{
  "n_layer": 14,
  "d_model": 256,
  "n_head": 4,
  "n_kv_head": 4,
  "head_dim": 64,
  "d_mlp": 704,
  "vocab_size": 641,
  "activation": "swiglu",
  "norm": "rmsnorm",
  "norm_place": "out",
  "norm_eps": 1e-05,
  "positions": "rope",
  "rope_base": 10000.0,
  "rope_fraction": 1.0,
  "qk_norm": true,
  "attn_scale": 0.125,
  "bias": "none",
  "tie_embeddings": false,
  "parallel_block": false,
  "init": "uniform",
  "init_std_qkv": 0.0326,
  "init_std_o": 0.00615,
  "init_std_up": 0.0326,
  "init_std_down": 0.00615,
  "optimizer": "adamw",
  "lr": 0.00171,
  "beta1": 0.9,
  "beta2": 0.98,
  "weight_decay": 0.062,
  "lr_head": 0.0066,
  "grad_clip": 2.0,
  "warmup_steps": 505,
  "schedule": "cos",
  "final_lr_fraction": 0.0,
  "batch_tokens": 65536,
  "seq_len": 512,
  "doc_mask": true,
  "train_tokens": 874000000,
  "steps": 13337,
  "dataset": "wikipedia_en"
}
Each number is 128 + 24 x the weight over its row's rms, rounded and kept within 0 to 255. Layers, rows and columns count from 0. Numbers have three digits each. The size before them is the row's rms in percent of the matrix's.

# down: layer 10 MLP down (transposed), 704x256, rms 0.0942, rows 618-684, columns 64-127
# gate: layer 10 MLP gate, 704x256, rms 0.0968, rows 619-685, columns 64-127
# up: layer 10 MLP up, 704x256, rms 0.1, rows 619-684, columns 64-127
down618 096:136162113152125103153101154106101149104159097139155117103185122127070109116121135149139066096103094093112149107101118086126150174134096129131134147115146139099132135130118100146132132146133133
gate619 102:129120136131106121122154141144101106141152100118092101093137134157134164094134146106111158096146148142108115114083073141139174148156088112164129112165143085138169135142110132079110108198094123
up619 099:111143116103131109144118121115090127152163152095160149095117154139089057095160095136158117110122102142107110162109113127171120095118139136139113121093132106121099143127173169195130100128079143
down619 100:125099117121144122108109117098131157133146124133108107157151152125071161165158113146109114088092115133149153185175126131123127136136087120129135118115095117116164143175158142114153128102124153
gate620 099:134122155102131160126144167148122151138109144138126157141116115122116075148156115096148095134071105112124150189111121101125133145121103141112206119113117116117107125091126098134145156088122166
up620 096:126180077139116142111135115119110132161095154100153131119145166160120118138129128136138077108141113160149161143164115120147118085103128123169087126136112090145112140126155111125129133146083101
down620 099:083142112087163089097133110109099149126124158120133143143107175135078107162083112118084139137124144158099093130147114148105119143143134184179119112117118106084038117105144176132144150139179078
gate621 100:122140097130141111159122132114128147133151124113126113131122104115104112124111138140117166103112128122133178150088126124122183114149177133118124141120097141098143102154158143082171155120152083
up621 102:140152159144125119088124126130100118162168160119130146155170156114124186114136134089114164114121087119090136094158170124084168130151139131160096093122132109128138161122102080176134152136117079
down621 103:129129121149095111119113097097152092125093101139132146113150129101130127116117084127150142107134148133163111112131077113076112118125114118120099127178128114190102135152089125108109107152160154
gate622 103:125129075108153151160117131145139098133089173157134107127129155133097128118102095152134149169069159135187177112159094095172149107174122134144188127153123132119146149079131156150135135129111121
up622 103:103148122106154105175126092079134121139118129115126161081118154117107087078127139145099085140128142112124129104124099111112166076120119110158157145112109122177157092138143102124121133151132132
down622 104:118111181160111152137132142180148125101161084131104171131095073104112149108115154140085161108137137152123165125096142162104137141114109099097098087086092175126133132164102107122132153149086152
gate623 097:102086104116120135106118114100111127131124107085107129113100141138100120171120134137100154141161153119155157129121134134130099129172130134126173107134082093140092162170157141163096114145124137
up623 097:167096112111152118102186147159119114102119129123118154134114132116135147120123156145115133150104119113123118105107144123111125105119152133083099133088130102124162109143150106129092135158098111
down623 097:066156111123182132153105110098102160134119155136119109141122138144129130135131119108133139113098093147124146120166148143180129158141158110094132105124112162092116163130118132115148132154145127
gate624 097:107133177143126102090137096132143182168114140129129089099146120144126120124103154104110098134186116158154098156088084157134165124100120123115138135148131137163162137132073141128092126127079128
up624 093:112155137084116129119129138135151119106112130110136178126142095137155109129134154116093093117133187145144125178137126119120109132126102096093104124150142126120156097115138132077137095112101191
down624 096:170116100155123101124145108136094150096140141110119086134098134150103140155106134136128138179143123131133127122118124144134123097131130150162099143128128128117147121140107150149146115166076129
gate625 101:098089094145089093105124050128103121166111168121149102109124119140117098136119129127142115113169125135124117103129103145142116161152132142157138157091101125149146141174160172071093106141127109
up625 103:143092109146118124117117119146131098141104146123154159142123105108156127141074147164124136144137076130115127125101165130135111167106086127190097077073140164098123141108126124089139120164154131
down625 103:162110124147155094101137138134130139100173100154115131143152094134153125166133158156140090125160158105105181142148089109132139126082117148178155120132153128144134128101074147093140169143117126
gate626 102:106129096107115140172114157133140134163141140140132144174147141130091131120104122127142091109137127160123143134141118134104178102116113124160147159152095180107146165123082146133146108144135117
up626 105:121130127137139126163151169144105165164143139113162153169126144146118138127114106127112111140146131122119102123120111144128135076121138123143116129132103140138131162129081152139135120146135147
down626 104:146122126131093093144109133136131156148119129099115120118128134123141138103135113134144139112110114106112139111152143129136105121125098137163076120136119102108116166154126105096149152081152121
gate627 095:120120110129115142135110113112091158160165147132105170187116135145148167114124142117129152144104135155100137141132128182110097137098102123136110134131147132171136100130128124077123128139167123
up627 093:141125072081125116096131096133145113153106142131141060102104114150128163121121149127140095094139072107118153134120121138128153110127122155082120143121147157088112129176125109154136105111132087
down627 094:117139149110153114164125143118145144120133138122110139140098115170104125116128110136070128114104134116125105108151095141154104125108115128141157138134165150163095141123131141114083141163188157
gate628 101:136136115106129146174141123143118144175126104136124102130118121127075140103096127102122106093123128153120173157142166120147132138143101133144133113141100127076137107123121140140127171114141109
up628 101:144131100139116119191141083125133154118133115135110138104144159110145101142120096068134119121149152161092137093165111145139108131116138136171109134155125133122093104135157127115145147124111147
down628 103:129146117100134127102125164148113119163117159075113106117137093112128130123161166136100103127132155132165136113108154070162143084133146116106113091137126138130136137143173101076157158124108096
gate629 106:131134126095113143183097144102132153124135148142080137139126110129103114103114134173148125134105136104100133132132115116118119165156145160064114099153104141138157153128136090144073139137109159
up629 110:146133129168097150111126107099105120162102126156143087126143060168174100113133154110143130099157125133103134135138115172127160128104162120122147166137143188107133137105107103159128137077125115
down629 107:143151115100119149125133181138144158149111099095171079105117160113111116104140154136154149090143145142089117110134127137102131174149144147154124105087134143142179135071162134151092122142176132
gate630 101:088104170127147119096125115106118175161121128092127113178168150101129152137169156124123128125096170094149112098139076162106120078152142107133130092121109100124134086153089158132148149105131151
up630 100:110153111107136106165144129130142091140111143143134121131144129133121094119162180149146182129140098142169119167149147159149090122149097144161089150094123160127099138153119200122122128109107163
down630 101:120090120118098123148155131131134115135091099110136121141143105109128180096140133117160123103123160118106124142111071143137116157132129114123142091185144103140114105148110123125069116173123085
gate631 100:125137120100105106142139094157119101164114114147091120100111135127114130130149164150087094131113110163081129134127126145118158114182148131105132125135114115102187127166109130091127146097090125
up631 102:130144140114095120119144131119130135128126114099121114146148114121142138147126140137116114110141153129127122159088133106124109120074123124164105155144121098121145152108141124133111075116136126
down631 100:131107123113123176125124134139126123148102132118149120139123168110119130179152103129138118133085156037110094141113115125168150119137115131160126130124099143150161096092132127164167130107159108
gate632 102:143085156164156140127111132096096165103116131116107106100129088108151143091130128123144117142108126152135119126157105114174142114124192113083094139168125126138095073127121143118105188180150156
up632 100:130106106112133133131109194084137125159131142141133134143107187188146179128081114103110184121125161097102111107141108145121138195082132167150148137106135099123111145118131131143206106156124128
down632 099:129078120135150128117138091136170117161159118133144126151133151132100167095147150153142127134117143112129139137104124137157093171079169124182143163105118149117174149114149100105189164162118077
gate633 105:101098089119154089088136109120134132149085175109130157099111135148130137130122074144112116149101153137161150178143109149147119104136124109088151092156132134147160127105108099149159111093101116
up633 103:110116092134139123174114145142124107140124161125120115157124146110107144167157125109086129105126123137148152160087129101155159111135165137133161124123142124117185142128133109099168116141141156
down633 104:118119143059149125145167150141110158132145120173097100162099148147134123151090165144093151116147158124091086116172134164148102150106148088109140153110150147150085122092132098101129107137142134
gate634 098:107157164117133152100131085131103117151131141067125133153132117117172182103103126118126135114093168092138195110192092147136090112116139080123129092145117108115139134131092128129101088139075139
up634 098:113072132116138145126154152084087117113172092112112109160113131117125128103135120111093115126079151120146123112109079142109102085110102134098197120121107113142115105144099181152123114132127129
down634 098:132126120130149103111118153106124156194138132153105129135125096112191141129116126120135079144109105148124158150165093136119136097102143091120144128112149110136128107159146133106145134132164163
gate635 106:114131154123103098136119143121136114127153080143050133121108137122175150111115143119123099098101129149151140110077108093116104133110109155132149109133074125128123120115146147142053149126082118
up635 119:132150095196143131127155135130088137109094137151143092115139115111099141163166143132126128132139134130119122127160121184111151145118159113152167105135136144159161117121100125107121115161152178
down635 111:151119148134148145167122085147176139142101089126119115129132110205108100161113092130139101129138093107113163148157127163160139124093129116131136119129134124139143139124113151121172151129127099
gate636 103:120104109122139105117145069141106150126144144109120149115087133098116151117145118097103097119084151119164147147147068143173139123133109131152129097099093165170139143122098134099102143129111169
up636 110:122179133124172128134126124161132150147120147154133144166147128163132122141151121150107110156116113142119130116134115105126108113133117152131137132097136129121098140150143120165128170122122131
down636 108:119123123157111191111134150094078132155121097140119146147108101130111115103133165145110149129142140144112109096091099154141140118139149119125135070137160173106100145143151102105134095151097117
gate637 100:131094062125101118149146114139086178108100124109111132142121169139123136123094162143128088128102119160117124100098139130159139113079093102165120134099088155132135129113110108132165103166095130
up637 098:180125142117110141147115105164134124154134111183150122141136135124122122174158112142127130107101110140124140166148167121163150121149108144116105118115140112144097113115120112109134165071137095
down637 097:112158197115130102128134173101134111114177152165151127131126183131147093129104113148130135161172102155117145120111143110138121154101161144111153091138100052135096172150183103113113149140130140
gate638 102:125104092128104127163117145152133141131113117097094158093131111145111115106111134136150157099129151154136158145100126150108078152157114130175141133133118122134181139122128100127133112137103098
up638 107:118112106137111126111138129128119144170107142120124113146128094094139126101144089145100098058111111192106143175136156115146165117139104112136154112104129132136159087126096154130116160122137148
down638 095:059161155115176141064130069081132105120154145158143136134119153118151129120139148136160108173156122089088146130129103123125149144154168069113092087116103080127132134111138147111144147091132132
gate639 100:144092158117096150165066142111127135133109113163140142136164126122127128098123179117136139135121127117147124107095088141097165116114121127121114080086117139164144077096167138129092152125168127
up639 098:097142100151191145169143169120139131067131091129112129140093149074113114130101116121105134185141127163105104153099117099146109129106163069101134126100133178115140174160122146146087093133135147
down639 101:120127104123099103130098112117128135145133115105121142118156103148138150103107111120097163152101115084181150126099195111117112148181129139117130179165132108124107114061113112117134109118136153
gate640 106:110087142167159141149086067130083123128121155128098131154148136156124119157134171097106108132118120116106110099135162127136124131130135128105131133117119156142175140178110126133114144126107118
up640 104:077134154163142214137198108118129126117162151069137124101146122192127128120149131156115136172111168152132116141132111117102138136120078139149144133156119148105107164155146145144138112120170124
down640 104:105162148125138142111103147151128131121136137101151101111133104111076126130129110129124123145107141142107079172140121117104095145150153113109116131116147169080170146146137111150144120117110091
gate641 102:106160119135109133121115114156084107121107138155074109114137120147114153156119157173128114108134150108113172066115166154103111134150128155108114117146088139151140136135123149066143146114125161
up641 102:146115113135163089185120124133122134128202099142094120131152161098066130120141115161171107144132168134130123148114111173102154095133162160116096100140096130149116123147096155149147129171130148
down641 104:136134149109130136118127155144116135133118138080127139176104137117129154118108111121140104139086129177157089158113148109126141136116128079152125116114132112150177120170146118143126096109161160
gate642 095:148144103102134103155116165095133134132137121134146135128120134133125101099085130160121146101097118116118141151118149133169106174173108098120159171128106187081111164146161143127120119128094146
up642 093:112126142089140102171116115082121139144103109114112156099101165129141116082120128171117101078140087159096104095138140145151137110100074103115154131109116160105112165131157116135056173125113113
down642 090:136138122194096162128124114132094138138141146140122123123122075141124123145152116120147130159152137070176137116136103114111120147134138138160108150137082122128169132124109132138134121165099121
gate643 098:135135123088127120116075117132125126130064164144130125153136139158155157135181127136147103170106071132186159134138106115161104126124088134139132107159071164162141123141142143120145082164124098
up643 096:132127165132149130151103083145126126151118130111113134163191105163138091120113177103133121136116113127082079129158108130105106126129130091115133103109127104158147091101174138131080123162100137
down643 097:111083114100124127129133128149130085109101151138110143126104107150074149158130108111123126120162153136132135141134172135144078166146120137117106128102122130162137127152120164091154125165184165
gate644 099:093131090096131143145135117114145131159129125105104123136121070110136152126151148151122122123125138121124150082141094135127137096157112153117121140151128114119109123159133091127118121100138096
up644 094:158098095106143153108174106129131156142083119121133115126128134139134137152121072147129092137107101159151130173142101123130162136148106126143110121139137167138133144127115128136152127116112131
down644 098:092152131104140122144163122152129122137104144089098118103124195141113149142161134135119127131122137098143121075129150107109119188135131171097070144127122146145070147172180097143107101103130095
gate645 100:126119146133088107137120186120114127136118141145107144117138116104162094132095155150124095134100134090132152117105098119125115138123125128219175090117115122170140096166113137152081086100122158
up645 098:128120096086114188092107096127100127143092134101112123135111175064077101144143137159172121162104072140148075115114168090166122131104146143173107134132106147144131128102141139115183115137123089
down645 098:165146105125123145140097139103140133130138116121175111089130136162118142091157141128128124124116167145161134104119105064170130166131112158114139110147118118110126129130105121147148124115172090
gate646 104:150120134079095181131102113127150145155145105105131142127097112132171125114137120080100135094106134087124126124151110213138140099169135169158155134146121115125139163149118176129105105117130148
up646 103:135139096133153139133124129157118171106179112128113170144113139141151117123103164120119115121082115182148139123101111123141137122134153157135121110141106140138174077077129115081094136155132151
down646 102:126125106147138112107132153119145142146106114162098141124117103105116107161137148166150146096107125143104160149146138153106114110125114173135141179183120114078081105165160154134149085117146111
gate647 103:117140115131107148114159101125141105174127161094144089113159133143158091119134108127119134114121105150131135113129090126114129159166121118128161149150120145148102117155167112125129126149135130
up647 112:137088116125117114124138176121131143148112113173120149141101122126133138122135131152139125163127140134111102190144174113168104107131124139104120152145154116082166120112122135136137112118157100
down647 102:118126118108168105143114140095142090136097143161114105175110134132152136128143103122086127156147125127139163134116199122160110169168168106123156130150162084098096123142122138135179126103123124
gate648 101:148094099145108176150111105148113130138159136128128115104154130146134137133096120117136128120093145098157173099118121132118107139172134135118138149124119119125149149106134161180124160149141134
up648 100:109130110156117132114136112142111150138122151145112135087141147167154111141126131162145102189101118145142127140137107120202144081096090151099096112098157123125100115105094117117099105120121143
down648 101:071095144132115133141120153117122126101164110084140110117129149096151099150121080109148098108112133111077076123108173112143147127149127094153117148121090117145113155069100118134142118090097099
gate649 099:123087122134137101183123140142113119155109157157100137112134091113134093115120141142152090113122157133116166105191121155109128098154169130163151142133130157154180109103135110167164082129140097
up649 097:117133134182140081103111118140145133156141132086127122129132126129113101170145130119140149126140125155135102088115160118131155146123160117160130161125128140132153113147150128149136084122124078
down649 095:114127173109132083145154150152163101097103201134111095131109144113169096146133171142103125153113165116115158107140095120100093140164089134093096138088164135158151129127171116145141179115130156
gate650 097:134155138127091165079147119137131131126181176124142112090178108147110100126114176166109143152105122168126127115173105130144118122129132077141109128141161117140137158086109142097088144115124148
up650 094:108136094102143152129095092136182113110107108130126138095131112110121102113131132086120107128144123136101168085149160095128127127098131100094134154103123141099126109125100095148143135162120122
down650 093:137122104115117113141127131161119136139125127158156132157089133123135116113103124127148130071161108111121073132185131124115086117108154137115159122151173150130148128146121117099083121160120138
gate651 100:097141109126143077135146129143098115134161154162143130099120081170096129144126110116104169134100128130123147138157176167141108163139150130108128076125091120105150125128116092129058104136121162
up651 101:137108145130124113132134105115120132152079097151171098176122133143141115103121125119097116173131093114166077117120118160119129120145159146100108128128117118119131127123161115153100132120135138
down651 103:073162123118135142175157177129148148147104121135101174123137123130114135088086149148128075121120128122137125109120133130117134103102137140108129114115085133134170123123076122135124130099080103
gate652 095:111161152146133158118121155087142124081170148097161114140135103153171083082086164152132097097130133115143115145120106131149163081116174126146114080127092147113113124161141102106143096076136145
up652 093:142162159099140159145098136067159141140111124109125114151162121088112139079127127113092157088109143093083112135124100138118134125138158111061135152164134126084127132137167119127178100135122098
down652 094:094104105169146098116129145126113113146122129185174193102100116104129155194132127150149113149121113138149099155161137150139109122111086150164124115122128132176144148092119160131109129099101120
gate653 102:114143123098113095159117142092110128117182107134128096081132079109139114115127126090089128132125174112130128127185105133132190103153103155110102139151129119094151131140148127129155127145090134
up653 102:162087086191132122127155124133181151116118101137156145154170140121167140128165181110144114127126106162126119057099091130112141114119151114097156123113116128120114156170103156154122155124117116
down653 099:155076185143109133097091138078101118124136110097130092136111142115120157114113163124086143138105129147127153110084143163173114134107141151113134161130144104150088162096137146109130172125086088
gate654 097:109130139095116139174115119117094147137161122170162145172111143152110098121157172154113181155110126094108138143108148173170139149116182126138127099138106127135150134168143154099093143131097133
up654 095:124152120098140134104127159121121126108123118183142148187114152078126117083139138145144110151174166112122088106141103129103101140148160127123149116101108138150139096114123126164096138120117144
down654 097:110111113144129128091113124132157089158151120109148115120141125122118112151144150113161132127124120140122153118122144093144110115123114170115154127183145147140170163129117146116138120132121092
gate655 101:101075121151111124166128136100139114155122147133136109130147116120110126136121135109119095146086124136130162126142099109117134143142139174157203101093120184091100120103137164137127117155108117
up655 102:095122167104146125149133102096107136141142124122100129139138146109191089112089068153109115172094104181140168152128114170104158127104136127165105148121110168133125122096147123141103140144130093
down655 106:101118106107087134067152126110118148135126113156118152147119142130156125133132180170143119124152131122068135147121127144133134130148147127142138129115114152124135163073157113119142118151091148
gate656 101:109117130146146127115111161101127139119169153149090149193112148130127172138126133181159162105087077107131135123143110163104116149149187142070090074147120087138145164150148098150086148149129094
up656 099:117132165157173119106127142149116104152174113108103140116152142133086175105098099136116142141171085104137130129127139148138139105121141132104140112119107158154118106153087094111176129105148089
down656 101:088113136083122153091103111101148152160120108164107158138152144139155129140088086122139117116139166111144134113147163171105082151143129135115140102120109129173156127139126112141138144131171115
gate657 103:106137117096149116131098143092120111166106142134087082118115148096147110127103131122115110134102135144153181115103175171098161144148136124134170095110126154159188155122112152164084136130140116
up657 108:117149109095095104095119060083153095148119114105109119118164151137111162138135140146123136132165135131122132103163166146115135151087130096104096128119105131158094102090087110171150113141158107
down657 105:161152118146190107136144129076144139101111108148146134162082171124134136137115121160126155146155123160155118123110149140117167130101115121116119066159140117129083169150109113132113146120139119
gate658 108:120126120150112106119148076100106151131111127119118077155158132136115126137145125139118135106070131147182178163150117108155130102136152108153126107135146143158118114127120126142152099115113126
up658 107:141148118115148098129118076165092149122136167127109141126110121147114104127121147147142148109095119144175114129132133114090117127141162113138128147152091126085127125150114114153163138133104145
down658 110:165129091148148102114103096124125168153100116120123128141156092128111159105175122156110128134131097140144124113112140154142123127114104108126131100146130138103057115153127141141085145120190095
gate659 099:141116152136136146102127135135131145117091171117121113100137084098161174114149143130090150136112135150134134138126111167137172152109091118083149103192137163158120160153140137149145153117140092
up659 094:143102121078117148167159100151123147135099164112086132110134162137086137130136114103128126150118130129120149118160124113144115116086072130128110121112128121148151110116112118097118132126163110
down659 096:120129120121098142088133155090134116141133133136167104133094098133085125128159112159121147117139117131113158141113115164150144082102097082102106106088107101123110100122112097135131141097109092
gate660 100:133099120115096127161154176136123142154135135126151198127171102145164118102120110128110115112109107146166155088114168155084119157126125168120170129164125145136127169147151119062164165080120174
up660 100:124156133156118144137154138140125112152090111125133124144135107108106157117147129088095117118128149111148104109122135135091133173115134128127139176100132087141127103127083117082129156116098128
down660 098:150154166103134133135109116118152109145116120118180120127148156085085123137120107084096133128137116126180097145157116102172121087139115111149140068124112163096095119133148121114145092127111126
gate661 104:127142118114092150096147068135169115175099142118096135146101081125135140130077138174107135154121117137133143161113081173110124118170124143104175109144129157141132176117116134149102142178135169
up661 107:137087138111081148127149146153110131156165156145136146099161153079089101130139133065108172130137105118084074088144136147099125151130130085090154138116144126155133119123142127150140135140130144
down661 100:104143114142096147149132119102089158150102157146167148154153150142141101131152128203089137058118134105134133149138112133158142132154104130158087125109117116089105153142142136146141139104150107
gate662 096:125140063116115130135126107145131153169138131089139111096128135071135106070126116156128124132130142135176130130120135129115129116132106146143134105090143197179144121121161166136163119101105164
up662 091:097117095145142137111096114151094140125169126147113159122123123096138105093092098170149159141190139173155134107133126095083077121143106163180136128096143176171107121132138140136135110139113150
down662 093:155119126117119144113145135185122131133164136145135132114133143137118148119156115146151075102159140175137105129140128125101130106072117132097093081093126141155161119111126136126101106104129163
gate663 099:143096140150133159164142139125084115136122119140138166090140177184110117125129132128146096104090129149128128135157123112137157121122119129134164076133104146104110109107113098135113135164122151
up663 100:113117128143151155126115110120082121136078149113148125130130152142137138128124108134137119111148122114132147146130122119131128131143109122198148101135129137140121140129178128131168133162152129
down663 098:119142154122164102122114145147127082095117139124103114134101106129104117151112149109157128153161097130113119107144128102115114138146141112141095137116152185148110124116102103133151153144105140
gate664 097:122107150135111123180150110132108122127105123146082046140164150169116127144129157161142170128111120119112157154148135152128150141150145131146148105171074126117159138128134126108124099124145143
up664 097:148081130131133121123165092147139138167142144094119123140126163102125126165117106119136156142112178178111137111155139111099119174100166134124148148078138124062120171092096113133100110137147116
down664 098:119114140111171118093139120119127132097116128146114092108188100109094087138180130131151093103129127132119133127116144112077111133105136155117142114193118142166133068158118143125159148152149126
gate665 094:150106124173152142106132126139146149125148168103128078130115123115187144159111134134124163101120100143098115149112129109074156129171154090216106085096072153133133140126113150106121176166146094
up665 092:130164084130135129127145102112099106131128139132122169125162125105139092147098118135149166097146096170147164139112075074143124113140137096126141134141156148120173098127126118096170128080109107
down665 093:148133116130150149165102134092129144115118139121097147137113113130079089146104101142137145160105126149114139139145090153031134119117136174150130139113153134104122082163135125133114110129190095
gate666 100:140138140110155157131129132122130135146131138185117124114160097181143127098124096113124107110149124117073131171136110115156134089132109100121140145159140119145123154092125097168144103164104129
up666 101:132118073151119118116108108148158121104176137106097128142131109125114069146068141109164160189115154152132149094105160152073122121092120131107163114146153163127131142156134106141104123111105171
down666 102:105149125150105132155171081151116124128139152130131121184149145124132167087141148121156145086081163144095122141129151145133132139081115115135098112161106164139166114149108119135161093109111094
gate667 107:094127128115148151172122105085093133146082127173094095102121117102164141129124156191135096124172133132105159170109117162144142147159158134109131107140108125171137141160115134032147131153125162
up667 105:124107184129131115177122135138116127123157110134119089143145118124110124150135158136141129134170178072081125146139163130076149193093159117076119163110089144081159134156128117158134066166089126
down667 107:099091133133104137116166090112126138144133161119133123122115136147103150109136112123103159129128144156090116140133137169144105092105149165114109151140096162144123108151128162126173108168172080
gate668 104:147125106118131156174118131112132153190085077126109118142164153131176139144117130145149093093108134112128119122174095114159199161171097159157129096109096136146156139105123143128078130136143116
up668 106:103076128135118075094122153120096118113133152152131117148102126169104123128140117112135119072106124151150140133082157186107098147130131139069123105127118141111096126142185143084163124137157146
down668 105:085085131153106094099143130088096148152090096100154134109119118137107141121103148129144132107091107144124140151137141133106114152143127101095108132088095083145149132101166146087136117129098120
gate669 102:128133121131104143164106132141104172170157100131087128142131139108182077097150134124126105084137117123106104135102108132111111131142125118123155128086108125094178150119114166112137156117125163
up669 102:134091137145112119114131142104102106129142159137142076116111133100173128132120117106127119133112132089143162138114081148150094140111138120132172134098135122125121137124143116139127130072127140
down669 102:129150143142097108090127158084136111138126149159091132145119144081135085115125137165094126098073105123084138136180141126135122172110096108105149107104174164085145111108116087126095150103068133
gate670 099:155150110118155167170124108142121109132086135122146099102112133105147147104118133106123110077127123151114149110120127150155129135163124076124176146128086126153135127107109153111132092078067160
up670 096:107140165139129148135128147116104165136138157108121165123105082136175091122136098124123149159110110118149125098104103161095156093158163157104113120110185133119128119139150178159100117134136075
down670 100:089155166142147117129124131160157137160181097132115114122175119125096133133146194133180073151103177133124124160119132131124141122134122099144141147088136159133151155165111102129147143088138102
gate671 098:131098130102103160141114137118160099128156106125069139067129130156111148109107146117089096143071119145145157106155174111160153101190118086129123140130117148133102179169138113114156160101124138
up671 098:086154135137161105153124142110141144120115085167106138095147091123111131173085158124120115170141151067139121149093142153150154103108169138110160141089108110162130173148143117088123124088167167
down671 101:134147099132103128147150131155098116148111130143143179130115165118119137117103137169069146133130117128070121132153101137124141152155088136117095123103067152118080083157172151147141163121119166
gate672 099:117119124164099114133113105121153206152178128152137123132171131149143114080139134132124136140066146151109155072097146125123124120123151125136146120123125133132134111128139135137104134147127090
up672 100:121121179170129126131112123156144154128154145102097126089177104142147172145080157155097126190110111173111132124135148145101124127110108103114117137122120152162141158118167119135111181107154145
down672 100:131127113105095164092128154120169123063108152098111116146143135135145095111133166088131138140139166136161107151122182128171134100119123118133112135117122085099167126105092127132116132153131113
gate673 100:081109146134080157139108135120151100136114149111135139160112086107167116098088131110110142096139146149145173108132108123126159113133141155120127142135128169102156138163129071131133138088119106
up673 099:084122117116143161148107127113117158103140163083140135169154204127106127112105125140114152158120157104143121103117173134138127134129132114138155100120112116114089122107139116104104091124127119
down673 100:155125128135117169115138131129085106061106141116127140134113109115142111140102114136083154155097098134085159139125105122156137115140077133106082119111149120142098123136135109134083132098162101
gate674 102:139129135109114136147144178141136125123090159165146148133142115147104103123129125134070102146138118114146154140146147112154185143134131148111148127124103124100141153103102151095145158147087121
up674 098:114119163154136117139138081088098127123135137161170119106137146172149144155157137094153080147105144129098122159208128096118116144160094113148166108106112124096140126104128112140140113141127158
down674 100:141109089106083094150138159144169150129125149128155123078143147113105121101165109136131133138128141128101113118098143138118118131116123124144146155101141105131152101114104144120165164104136123
gate675 102:104137119076119136113117125123080159125127162138145143065131135138116133098104087196180100133152147125147130134215143159122125122166160122162122116118151181139090149124138144115107132138107147
up675 102:138164122170123107119093165114157088117119174107132097123108129161136142134125138134139150164137131153095144129145131114132132169141111095096141125151137136075148101165103099134158116142117089
down675 102:118133112159120155119117120096097110157128129125118079137104108125154089106076130126131123103104104085127109117108127104136180149135142113139186120136143128163163100147158143110115099094160157
gate676 101:101103079140159134161105119137139159140150144076134141148139114126157155088148119101150138120140123109114163134135096136146125117133141144159148117123153132135115085124136158151080140160069091
up676 100:159177124133131133131161133118116115131123098142094119106106137121108109099108068138099114117140129113141073132107126155153178144139174135078137175124129129116124131098136124135134130088114134
down676 100:132121102155132087127090140071099118145114115119117117101108154152111059142120102084106126105129091161162093125143120133129092143183108163120138123124090109112114178118144146101145144086136112
gate677 094:090098114108133129118119131099129168156075152046161120130123105163091107114127115159118097149120138118149175148161147103117136112129131106186095127124098136198152099149137152106115150166117159
up677 093:140142204117101141131106148104164110129141163105132117126129126129147134108121089131129095128130072114138108133120108129122116144155091096099106085105125095110114151096090158091149183177149100
down677 094:115113178093109123141161138123125106109115140141128099141120122137109121110123162127097142077120150128161132100112160119130141153098161099157132115075109126119136116093107125117133154131126103
gate678 101:117125125117097124163140077098143133105182158123084120137109086126121116154140140196120141122145135144152152167111100154118135163150142133161122128156128123158111158143137141139167138133131123
up678 101:112142134124141171163079137144132152098137140151094135055116122124179157137109094092127128118166135176115094100183126110151105153135103147152122103105153127151172124081079156156126165118150110
down678 104:105141153116122134111149100123084149159111119133123131098096171118120138150140086075116135150136096130067141145160169149120160115107129143148161162124173167121069135128120107132129106104192158
gate679 098:116125124115121117114132167081104111114113107136117144105148109102135155141170086164155146109139162108157128126110149156117145120133166127152127052111126192146124074069121142120063127143112118
up679 097:119138093114132141162134137117139131111113103090106162133098093134121130097161124153116141072121102107139153124132140109134125102124111089191103091113082113137130143106088158181155166138142107
down679 101:128100102136138134175142130102134103154157216156161093131151145103106111169134121115139131174102125116154093108142161127115136137144135131097099072084158157129106135134137152141138186136100132
gate680 102:162083127130098152122131083105134134111112120108117149169157135133130144135164135130099098131120131131137155124097090135149128087126092093178154109084105134180129144144146115125102155098128132
up680 102:132091106157088150138137096123111127118182118138116135135162176150103157164118132123092102133135125090121117169105093083172159142119115085164107109109133167130102157136133088107100127146145117
down680 102:109153089205155086132103100114141105105127114108136145128137121102122157116117122113142104181092132146160110100128130126131136145137105124129123160139138128125129132095122159128124104152168189
gate681 107:085119117115107087141143121141135115115125165157103149105147120099109124073131148159104193138144112101149159090149136137132143135126097128129115157136093195142118090167117136142106140121141170
up681 099:061156126122093087173113099126168134161083137123107108108118121125090104078121136143119157128145142101140143124152141144149129088121111107108150157154088150150129119150135147105105074130120130
down681 120:148138136109152178118113113121136131117154102108139124167117122168136123189161123131135050134091126139123119157097109120123083109134157137124131108095161071099126154100131099111144129129121109
gate682 097:124106133074091176139117165115104097115141121080127129148097143081152134095125106121105131140124141121110139109134125130134137103175126098102130092127143098136166118117097119113109113152074168
up682 096:125180144142130163116123136134140095096109149161152139106147136123126128138123153110109109133095142114131131130066114171135107076147119113098094131164141116152168079159120149174102105126098113
down682 097:113144148153141108136132104132151130145091105126096130130133114107121139134161128156092123114142088099096117144170110161123114147113094092135138154110176114145127154119158073109129156139080158
gate683 095:157165126116149108131104079122174134157141149108119149161138147125148153125122159138121123118150116150118099137107119133118106065143120109107128099134121154135141115123147159092136119170146164
up683 094:130112121124115130100182113126130093159099100159142115110138148144080115108093116129137163140113121148143139140137101089143112102111116113125160131101130105102144122147123140083111170143120132
down683 095:107153129115100138122135138126088082118131117141145158138131156125133131126103138166151156060125154100186130109137110115086124136143136123104113188171119090121136173131152077102163120151088117
gate684 098:123162134112120141149095145109092127127096150119118114091104133106116120125116165183087115108090125126105143120142136174125148120176110114116143123133138173118140153148174110117106169106093114
up684 099:114128109134118118107126162131135128071087145146148132182095113168127139152163162137096143111140095132124116079054134181122100082125105137136116092144131104137157106129125146102110164107123132
down684 097:154091136086101103107124135118102036135148179130132169130130128133171120107167154154125136124131148140100131180130175108096162177129095126162139158157121128130137106093127145101160123141144108
gate685 100:147130093134097131138114088140152128155174145122110129108140149136150105149124109129133136120130151154099156118124110086093116121131131103154161127131143127175137111143154126149089150140144145